{"vocab_size": 7229, "bias": "none", "init": "normal", "init_std_o": 0.0, "init_std_up": 0.0558, "optimizer": "adamw", "weight_decay": 0.064, "batch_tokens": [8192, 16384, 32768], "train_tokens": 123400000}
Each number is 500 + 40 x the weight over the matrix's rms, rounded and kept within 0 to 999. Layers, rows and columns count from 0. Numbers have three digits each.

# layer 4 MLP up, 192x64, rms 0.17, rows 57-90, columns 0-63
493488494516498505504491494496517497501505502505500499497523500491495496523513512499510509504493488495495500503487487509496486507502516517491500507495501501500502496511489510495499507501494499
452498349537605516466495489464559402502520561413533478554480531475548472430536465522510581553441573521516481487474501432558410510493620488491490552502546547438477480509530461482515618497524466
574476505512474525524392537506496432480532440473472531467507481557531541499512423518522626397481474592572528490418642554530475557497531610496605518566583457438512519402464478499637560519559470
499496512499506494494496481488512499497489492483491504501503518504495497502485497501496486513505505532483507494487476502489496505502499502498499488488503486514493513512499498506521500495498485
498531468530514482499558496498492515491466495437514488433501493503537493485500470488550461491539480482538492487452471499509496546513527502481487476519449519495507474476523537503548454504472519
440450475415482447516464455484498527590463479571464491554467483457480549509471523506606429513487426424430507461439501463459458437499418518501489531521460470549516579541538443519436516494522456
481506412573492498493501501557494552482503515472466461413442471411525495577566490580485399464489533442486551522574500433432501427459522533506496512421473447478502535399487451530511511508504528
541518501460485476486489476469516505446525448461448540557477510477503475489490482549524545508521464515533552538507488563500540546525528472438476587579490432491497462546453593460449501526544479
511498523526531479450450427491475433413407616525574614465610440530460494586472446406577502559537360515397440474578532506555429559406608444401644440337468550401615562444466456519527570444508504
508499502505503490513516514499504506504504502499498498513488500502497496498487483511507489509509494504496485499517513493510494491504499504504501493503493486493495507510505495501508498501507513
484539522465467485544445551580454463497471609552467487478480432565504410482415551476520462581479408563486493526448500524537398459450498535503490558535549552537508532489464465409465455539572487
514503501497497499500500502490496492492498507489501505474491489512528494500509509491502508500491496511504514500495483501506495513497497498508489505492496485502509498500501499487501498503513517
428539525485550560550470479473568439502612452547471541491455577526455470559477541532500449504432522471479506468485510519476483493508446413478449511481436434417480452455520512487441440459483544
508523514522530514387510542491546478462478518530472564561541433456576544475455553439493563486526456546493507484542562525462509565525481515471511520553485441455613489530440460493551538509543415
480484510518499503508502476504511459492518490482506494518543500475513486531512501526498472541484501502489514498497484490496511487495513528490503494496486535507502511484529516529512485504490491
500466501476521504522545478501554468551502474554480539501492516511458493513550497529469501474504472529485528501516497498531535505491491555491519521519447460496479508533496518533489511507495457
496508483498501523495486493484511489498516503506488502508501503488490506501510501504505509485498504502492497499477499494508513497501502521500500496512487493506507504505500505499496508500488498
516471443564452493540511510516462522549425566486557480412532434519575464602554464519635377439569455527473464519516579522468527516520537503565425510480564369501469478426493440552446518503462515
491502473505570477570475504546560438491576512503552568524478428545563518510500439512535476484493458440442535433543567498505484478486445536536536434512439470567495557462422444438498598521517564
514489483504486493504501489504511480487496496518508511520490494509477489508478521506467493489513507523496504501514501490515489476498497493495506511509497491503501486524501493486517506499502520
507471549491512517391536445508504487492479509532560512485564480480512553424535401494437533518464475540405528535522510499431429516513502477484484561507492510529480514690432481482547465508537576
466515511529542544501464518582428542583525459505485541520560537528487491524509429472541559521579459547474510483491574457501532507492523449423515510543427491478470500434522470453464516514588575
516590531398556467475502479477481450420507525506516510556475528487498495511544494506446538576536571481453508549433509501546524516543519518530530466516529482473526457616502519523507525491382458
521564430472559571486591535505502658479554472541483504549407499494526546418502472475470555517579550552449562498489501504484500471507554573541514599493454449491466528509536510383423542523446355
472548485501485497484420492530495529464489460549503505568449499514450555490504502502505541529525476517597438494552465458522473552511545519496498541541495571459510455463391503522444515534525514
501496499486494481503515497538481492490527486492507519499505518494476490485494495500481521524513489528500528510510507487504498496502485502494513501484487500499488497500507501490509513500504513
494480475480508487507466506529529532515511508499485511497494513545502486462491474527492496541528542527504492500476460474537473510507473495525500482520490522510498494518495506532543525492509502
533473585506562477468414506479433493459449515480504446455484539489445475500501544459446505513497493475470528611479562494493444478480529463541508549512460497539457469517408540565499419513589461
503508501531516539492484499516525507467556512519485514508493438487478466514546538483543493488498489435534532532571452469517478480475463491518455507466491535506538507525490477496545506521528514
551509547527426555548645565546470443438515460490492484461427449491479512384543530476482525483533443464572430533437548677521538548497533499477407612564545517523527475496433558531456421547598463
457532492598491499496514488472548465515495510535528495460484514489473465510501487458497527451466488483507423550560451505514515562510478583488477481475490506514525494442439491485495475506489480
498520486498510504508513489496511510496500494513503495489509497496492496502487498494508509497503506513494497503489513500504506499497504503501503504507497492501510503499515504506479494505502499
520548471454504523526433544581521582524488532479469513466490468481492411468526446473462499490454498433474526427477623496538576480496459540533506477472452513446486530483484497520533450446594485
543493425515511499563524538481406534527501492482489476461451550533508477499487487533539421473520523476489537507456582515507473515492489479523497488487592457486528477453516520462545523481489487
# layer 4 MLP down (transposed), 192x64, rms 0.161, rows 57-89, columns 0-63
498498504493495509514506508489493511496513507499499497513492490506483486494510520488502496509512494507493507512500492500502505496501512493492491495512480506507506494505502498502494500492498516
476427485429436472543555495494489591496528435662470499457487450512396543465433495452432493469494441555461620546527510507436570507584537632530498508489505482537505574500456574555490488527551522
474585548585513562538598465521480508508453511528525534429475493486460542479466471551553552497475462436528511728502527569429455462528491483541508527531497473565552425522552471537471412614565549
498506490506497511506501502504512496497513492504501483494499501487501515503487510493485501498500496503511513492500507506504511501506490491498493510505509478494504500505494513512482507501490498
530496501522488534455520535502463493528548494478538478481529460466518489519478465529507539520465534513526464490500544512500492518525495521477509457510527515532503514515519521569471513470511521
469412431499455449492532508437519508552450528536448474519467509426532508521487506492480464480489510460477499323410537503459488425540432550507494513551504492478474544506530510540443489635500470
469506469529522550529434461572462483468491490523521491515496484390485435505531466528489479499504534529513560449460560467523475402434527499524501446405525444513463540464387432541575544610508485
531465533442529480474500477447534483438463479481504565532488495491546510487495517497479570506527418545541552580494550534500566595543487509406501516551503481467569465473475595439501495473460473
479449421500423510541564506522526516574552417496401341503423552492505486463515522558436504504498564456525541564447532538364533435579399561575366527593500492508389478541521470473520467697529485
511512493508492510497492496493491512501503497495500506506498484485492506497498499504493495496502502492504503488496504501498502494511503496514503481493510515500497506507501504492505504492498497
493492474494482418555480566521547506543503625482526499497477492538545402520495475485475499500470520554525535313413542490549449488437482531460522560531540493513531512479522495508528499662525505
513478514492503510507493503497498494502502504498498515510506505498497504513495487492513499509507507505503499485487502500505497507504511493492482492502515508502491487505501494512506512510502511
458533413554470431546432520496477576468494435414492506474531457434516540484516469522439517546493519530533480583556475472499547533505470609539577499546510546514534527582466500490571473506536462
499593515451533521464490519482431441497512545516563543473534528526482486619442398496508491527572491499510496472486513510603523572552478408496482464505586471524481403443535499554516554362536443
494514492504471509507511499496479515493490502497479508515475481510507492498463536496494508502499507506525492480505481525467479502476491479517510493514512511501506493483477499476503477500497491
470546483481534510539522477491499517525501479521483528519514503509484487468497516512500519489460500527498584532476480491461466457484505493505532487484469536500480496499479483521514479505494494
481507519500486505502511516503498502500494506490501503497499508488499498494507500496513502498502500496508487501508504487519499507508497512500503511499503495499494501495503503501491490503496487
560613515498606487420430506439565510448556554518517532507590540477506463528513484525423565511509464509555489453401496441532532482546449518418436513509581452543427487486533593491529559358506491
458500467530461516557513579550470532533485448495521488529490510559482548541513540497516453444464528510494509298523518410556494486575540507619476523508502456485453521517534441508555572569555483
498509498510492507505498490495509514486484480505486483517508493493492497511493503507514499510513482484512524492501482506493491514490510503495490493495516504486511512489502489484515486506494520
501506491506502509534552554514546514476499529467477513481440483511541528528483511504467489457410514538516502254447511448525483474544518496498488504524541496476448549524508512475518526562494490
466532477447487550523513449521434557534503498502523474568547557511479526457517452508552515484567422491519463574536514477438529487583505481496439571441445467471432541549474444500496510548564548
541590587475583538500504463502457445377477501513536506526425538466486519507583445476506477570518510464472488514483473508543512491507574473432541435502518496472547459512473519559493558421430493
457492528466409415557453497515565442498376489516524397407530501507441488565495518488573510559445445458477421466534493526462501478549496474472441449553435571533546387538504440627551475424525616
485566435578473510515487493517551551501486536543524446515457499489565542542528497490518569482555498481535457468501524476452496524474510462521534564501496522498551457578457500519498469539541464
494489509515484486494503512506488487479505502486500511496517482485487487500500505508489488499488487500502485495483509506502514509498493504483499487506497496510505510497498527520491496507480499
496513495507476497493505504466471495502500524448489522504509506507477498479518510488483504504511510520490527541461512532528506483551498522520500498488496477538532488517503463479478493508467472
532463535497540429430461523456451498460455509477516497459516493501451541510506449556536481524584533413507473653495475540436465561512443498490542491460494456492502463473476496488611439347493578
515504507507503518495485504508528506531578482505515502527504513513499486543530463488497462464537460528513531397508488461502485470498469464519479565460540475519511485477497427512477505551506543
530507625451513411460566521528473489476404515580450507513550429478450444538489556529577585403528398515575484487358496532473508467513615500427480505513589449404540515456523595490448474454573519
536564430519513450474469475493509505503484473509506442456467507493509505451487512520524501506489466500480442566499495510500507541509494494493496513510539503494550523454466560490489447410472485
509505491497506514509492492501511502502516492486493498499502502503499495492499504496492494507496495512497500504496493503487514490503491494502511495505505490505495500499499507507500497504493511
516525545472476530479470497469522456421468590607489505562493438499559480545486485508490521532517455519526488575487503500514536524419490501439496455487503566482526541521478578499394525389454525
# layer 4 MLP gate, 192x64, rms 0.179, rows 58-90, columns 0-63
458513399611548479529561476515568550586427475491458434453478593533492489545386404408479499531495557547551554526491523426510463481511459475483528512362590584458489504505488550535532521592578530
531492566555440489563532557539441382481507464471457539535420503560488650546483496555533563452532499497557492509377595539543383471516467549513555594507535433531493543487489492589512481577555571
497514489522494516500492511481519487509499492496493494489504507498507511509511521499491507487502479523519505502488504506504495495498501515496499509499482478494503508496487513510496496500512520
469483505494487512502516455562464482511529507441483533567528524456466520525444483497501465505472514516491494498499519471504495468504501530536520497533455525509494527537546466499503476483471508
530538521556521574496529546481460473460549536445532486414543484556520421459550481457389603479462609580560461469566514531539573527528587484520480454459564523449480435447454539518564470546475519
522479541446486478398507506402558560492506532436464505465441536549541552539474463443475550492521477500583439478533436512474467528538442522469479608512526545471490567479559542495448483496515508
494526432481519473500476473508420510496493460516496478564461471492522492502485386479565530457486431516508523442516562529553496487536519466501493573516519465494451476544470561465500527537500480
417438424514391560527593559543592481641470438524405311525374441582561517473474525613417493530440512439635485607430507454327478476524446558504415559538528528579413476470585503442439522609475490
491516498510500502493487494480489494504501498512498507508498511490507495491508498498508510494514497489500478499498507497506487510503495502493494495500508508502506487499499497496486508505481492
509457483532540520420521452404594536473544447488568554582534533414491512470566477570472511455497565474487468448473553488519572584541482516495497486467452477459472498550556564553576528471450502
498491510492499497520507511505511499493504495478498500505504511505503512510507497504501485505503494496500508497502502514508505487492510495508500504505501482496501506503491491501491508495487502
485567417491452497436493438513516468472508465537491535537465481497444535557544513474512493462532578407463428520540502565508550481474495480548469462380443516501474487458398527601468520532517522
460528471488539552466523529506474477515531588492472529531520459528464416601550488508457479548509539502501499484432551506591573522515455428548414461532566426523531401506535522584501508489524409
506492481497523497492530487478507512526480510543493517515487496518474506512498488519492470459495473498500507497497533529478509489501500471514504507476505490492475507508502494493491524490505498
486496522509501518536491491528541527527469508471509509552524509513438488490465526502523517452495534514470548506487477484527489461500516474523525504516514516491496477539457454513504510500516479
504495506492490503498521497496512499496507491490504492507505513489500518508500499502488500509487490507494512500493503514493502488502507511502501493494495492499500502499506498519498497491493495
457419509477462497556537490555441539563453455409384465501390515535520539443500547476507361556489609428447531508513489480473505567518468529626495537468458474494564543571337430520501476495487488
504468530504451530501531471484501544523400497477414401489513585500478490516503519477466484478485563518576496435477466461542506490515544485490436536444591568400450505531585521560488470496542459
491507490497489474495507478528489499502508508493501492505519479517477502487503481499513496479502501483500465495499492501495506496497516490511505507501510522515509491527504513505492488501505474
503522458511477456598477554476499500512526487457422485514456518508479458563468587509542469490537528454589483497468500508553568496493499524493515442502513469495524475343560522523451544487456437
473486567458449499511576552513486438538502502528521481522500488509542532439442508462492522450477426468439481481504481475474444464527506456495453470465534476475467569637514379541419512510453507
445553534441540482460536508475487438416472523556502525582501499469550446519450454440456559505515541489501471447456579492521558421577529528502485487479503550360493472519494506513535532499467491
427515368599473548602594484501484544494452462572480460471518400480510440481484512423471515493468563555425548604482483474515516469512464488551456388457534580611553517518527514459502469498521502
512470529503534552445497512505589571478447535535466503458547465466489512547496491418538530559558520463494498470457489538407508476512517438539468480522523451508507489539491472512532477497524473
503523482516510514505512475498493496497507512525498506508477507506497502492493486511496487509506516514524471499501517498506500506503517515494498498485508517492498509472510502509502505507506517
510513480508500493536534508549554509506479473509507474512469507505479529523497519500482523532501484548486518501539476510507492499488516494500530498510474525474496500482493484509506477512521509
491489581493583570480465456505508519463443494530565484492524517483494496498543550453452527497493483519523548480459574478548465466493573514558492507520457511489454526469402534587426493553590421
557474506452514452473523449483476507490456479449525497467503526490513529504490499482442511515476562512455530510481508522482545473525507540489519505543462520514483510449513524524475472486504492
444491539517500461539448552511452427570393462503380431410533420526508542506487576426470505442392522501503566426410519497492552490555573582575431524479542532499510598505415508546526392533552534
475463509566521537539594471504531477513476532526515562514532514537483494567520528446487547510472486529480457493502451496528514515503480573503452486505442490491480500452456448452503515522465487
495499506484500493502515496509502499502492518496516501511505498513501492496516490499515518507498503494507500497502504494506489506502504495497493483499509504503504502497507499503497508504495498
506558477466456571492456531560500510504460533519472517464470471512502408501507468492464534517495474474469506532481604483533570506464485565510504475535397533498541552506500487550482508458584469
526494462492506427525455490482512419464480467449491473450492455521511489519545508519526478481541509479533485470471528535504561451498456527481480521448558438539545481498538530520443521517461512